config.yaml
num_hidden_layers: 16
hidden_size: 64
num_attention_heads: 2
num_key_value_heads: 2
head_dim: 32
intermediate_size: 128
vocab_size: 699
hidden_act: "swiglu"
norm: "rmsnorm"
norm_place: "pre"
norm_eps: 1e-05
positions: "rope"
rope_theta: 10000.0
rope_fraction: 1.0
qk_norm: false
attn_scale: 0.177
bias: "none"
tie_word_embeddings: true
parallel_block: false
init: "normal"
init_std_qkv: 0.0625
init_std_o: 0.0
init_std_up: 0.0625
init_std_down: 0.0
optimizer: "muon"
learning_rate: 0.00381
beta1: 0.95
weight_decay: 0.14
lr_head: 0.00833
max_grad_norm: 1.0
warmup_steps: 200
schedule: "cos"
final_lr_fraction: 0.1
batch_tokens: 16384
max_seq_len: 1024
doc_mask: false
train_tokens: 87440000
max_steps: 5337
dataset: "wikipedia_en"
Each number is 500 + 40 x the weight over its row's rms, rounded and kept within 0 to 999. Layers, rows and columns count from 0. Numbers have three digits each. The size before them is the row's rms in percent of the matrix's.

# layer 12 MLP up, 128x64, rms 0.146, rows 21-63, columns 0-63
097:532416504544512427532478486484515558473473463546491506558544425520605441487476579504465500507540472495469541509487584534478458435524484500532506442560482525503551511471511437526476501528451486
111:568501557433525513528458522534400506440528490439489515531459471494504512503503484484508443510565467539515533517490441565522505522514419539529461524470489508523464476417507459515441511395518442
115:483477469485493481468512537564561481514447497520517570462507439543508505487566560536569534495491438492474486485507514492577532584576512459512453460443483527512561567492415457477494504498550451
095:475546517538566500532497498500481498487512495529577491456494504559533494406504427523466528421544482445550484449529522510487522486489452413529479548600514543561512488492556489493558561495494547
097:487557439520512500554510557488533561539442493556434541505501483437541554528544495523533427520455488481511436516525444558447620464438535504490571453510523527497473513479493486512529504510533492
098:408536534461449519532462398524462501481564550544456519488515501534466454461514451574513518457527457452468444535445515510515495442479500572495440522543496442483470474501496564573481478495511500
096:513503465471514471543529494497477526427485377468542493493448506485497509478404565533443509495488518433545509484455513579488503414522412467564465456525483509463534503496471547484494525484507547
110:469520415537558586562475514536502497526485499521526505534495455431428463465478451519455513499445599542602483522547501564493470504481454542474467443494544453496477463485466497483532493501465492
094:497532463501440632500535551492470514461506508432546489536480477479453445482515487526523523512429448519482463558528436424510477441534505498462502496501530574492529514498483433547468413503500536
088:493520472501471523400484515513513537516591475553544484527482508511525420515470530456448528465431530441479472485458465539417525537472476531531545588573492504508515453497521463415477536484485510
097:469592540480552539497512513484451468553450605447423520535441482461516543574504491523466513508453533500485495501391479463455508469440513532445437492499497480485505525542522437525491510510484489
105:479560576538550480476500483498448452463534493502538465491497549565494550489509534457541519471435556400492550485413535480516438513443472494515455478505454504481498544565514449538505513468440563
107:456473485529589514495484562502516463421484484491563491474576554494401530440514483487546524563524496542547447554498494489510426505458453584513523494484533494461479498462490416472505535471478494
095:406488510492453448469519481478518514517535436580499499565502456569490487540505458493454515539474498438442474551537585507521485590535527535490492487473503471514484497444425461489483455441539443
097:410588542556441461502580429550427536446493442483557498484507512483547456483478517478544456469516518455497472468504508498500529470450478471523493535551578500465474497537515454488502496568548460
103:497463505495488520419525484469505498530368577528457450557523432524507579507523554500547501551494512553597520544520557511482545502529514468487479466478503470557541509502503512479481559536469464
097:428526506569487483472546515573526482496538505507543494450467500483509495506555515485536448468568459463528467486504471521455476514462509443504478550584471474428489506508541455407571600473469537
105:510554502536474474464549467458536445535578484488438508474462445536484453500522518469484557483523526536593502505547529558479459519489515374534498451539522465536516503483580476488522484574463518
094:454492495477471511496450529588502526489581464539503497563551544560524504555535601519528505481570518495473472505494502542515481535469539557544467540452463485571528452440561551479531494460501447
099:494520513412538515529498444508565585521549515501538561497524504545476568464528437436513477491536427504457524516495525546453492482552429464551505501524422454535449508509496487503518589469504534
097:493450473544549531483515492506524422444501455433522546528509476553587475515597538460544507511402494525473482451435500519472505475452476563418460498490486521470505571527482504503511498465482446
097:496462469511538534554528522471493504481466500478509446451477561422495527527469532533500474529482497485478523569538480463538443496499561460450421560571446541469534504594576478523466542449446481
109:540497490545561557510523496540508467479524451447536486516493504510520488544468527506433531512435501558463465530474471509476481410490454478496481404532514430588466443441424538477519458465507446
107:504492460562469491525482569536467453458519554471470510559487532464416529484532492473470465531521515550478490484496486454497525486470577466416500568537466543509530439430431488524496543494445592
100:484526541497562558500524472434499543549527519486526525502500489514530536482509511418438438471517484575487455497419513527502501524558553434523551528462425520479565444472456468491472522423536554
112:560431523565465441462507524493534381488557501514580435416490496479486500450486493504497517520510443546538456568478507488527542521461561506461525510463505454532551493498464527428521499502455490
096:490479510481529465489578433410592574499477515534573494549522506503478529473504503476458513450461485517555492496480474496464420478489510543464551477576513540542533455514453425414494488497488506
086:457554515478533540482464448485472469516478532477434527500624510541488504500468442502498421451505573496590472544530504531473528480518521489523564560537525579483474483486457483511466503468458573
101:493479596510444505517466555538502487494525479530521501513514501481536441478518514605526498550560479531417491487565467522450491463469568523551531460461495452506552607440517486506510540492554477
086:532504504571475543474510451485554453529521443477398466560539594498533482526490490513503514533426514472531489526528569563508491505495485438497426470554406460452523536498481547490532510510494463
101:452473478431495504497496453446464566415534506513462490553570482524579537556503520523453448475478501514414490482508426507491586477474564555497504490494493466516471429498547488458434517528513487
101:516500506464527492517466479474471489544449538470526417477471493478505443476501516475405509501472516586527525543483484477447508446537562587446512433418470527591479481550420501522504505481510511
109:495438458519538493486511502420483559539519524530509429449454486491509487485506407518482515509612425516485439505510507461418482508524433503539520531501380524531495487505496461462502526461504486
100:407526524548462464443537495504445470511473506429505452436534511406477453499570530521533499432462523458513472499572538495536485477527451544416447489505481519480473477473522484483491450514568456
104:527540527487542511523472508493439601493453539448447554553535468466484541530481443483470534465510486534539517458508472538496523509492424519468447471584555527477490560529582481547459438552492465
102:453467463526490466529515422553414507475477445521583480399454483493520463560506472486479447416497479482506517518532463442503529468439500492465488504484495514492469469566476455513474489590435486
097:529499486467505522556484590492449552466538601476505460507475413448544527501417474494415526464495451533489550489504516497558447493492475491525472442479476520487536492527502438527542439500575508
107:489424516512462525550472458564418488485489562531460539511478565504525516556498457534565515465485432498458475518492540401533534487496491570505541548484534579534486432469540462542505465502477479
100:524456528487547481529494478413389477540519544527471516491558468530519480494461487491499487483617520512515476497470494486550517496439492481526482544442526459435451487537440563515544547523411516
108:493504465425518502464446558533510472433537438440516524493481461513460529540548550502460484498501484451519472478521447554557469494501456567514536560507432508455423520487504584497445575508528448
085:494566493479561517545468502443485551457487479415506498460474437542523515442524505532492490451516431539511501506475444512564495547518566477518524565460503466459455407481514443525497602520493522
105:495550549514510499544509566508498453429503541463497520522458510557477509519551471483495529540507467556550559490424500504553594469495460513544454442539392474530488474540459516528558543475490441
098:475487468577502458557445482482512517553423419531481434513491482524509505499478558505515407495517528473484453420529524545503505542448502546510536525475542545473485596450477515481468454573464494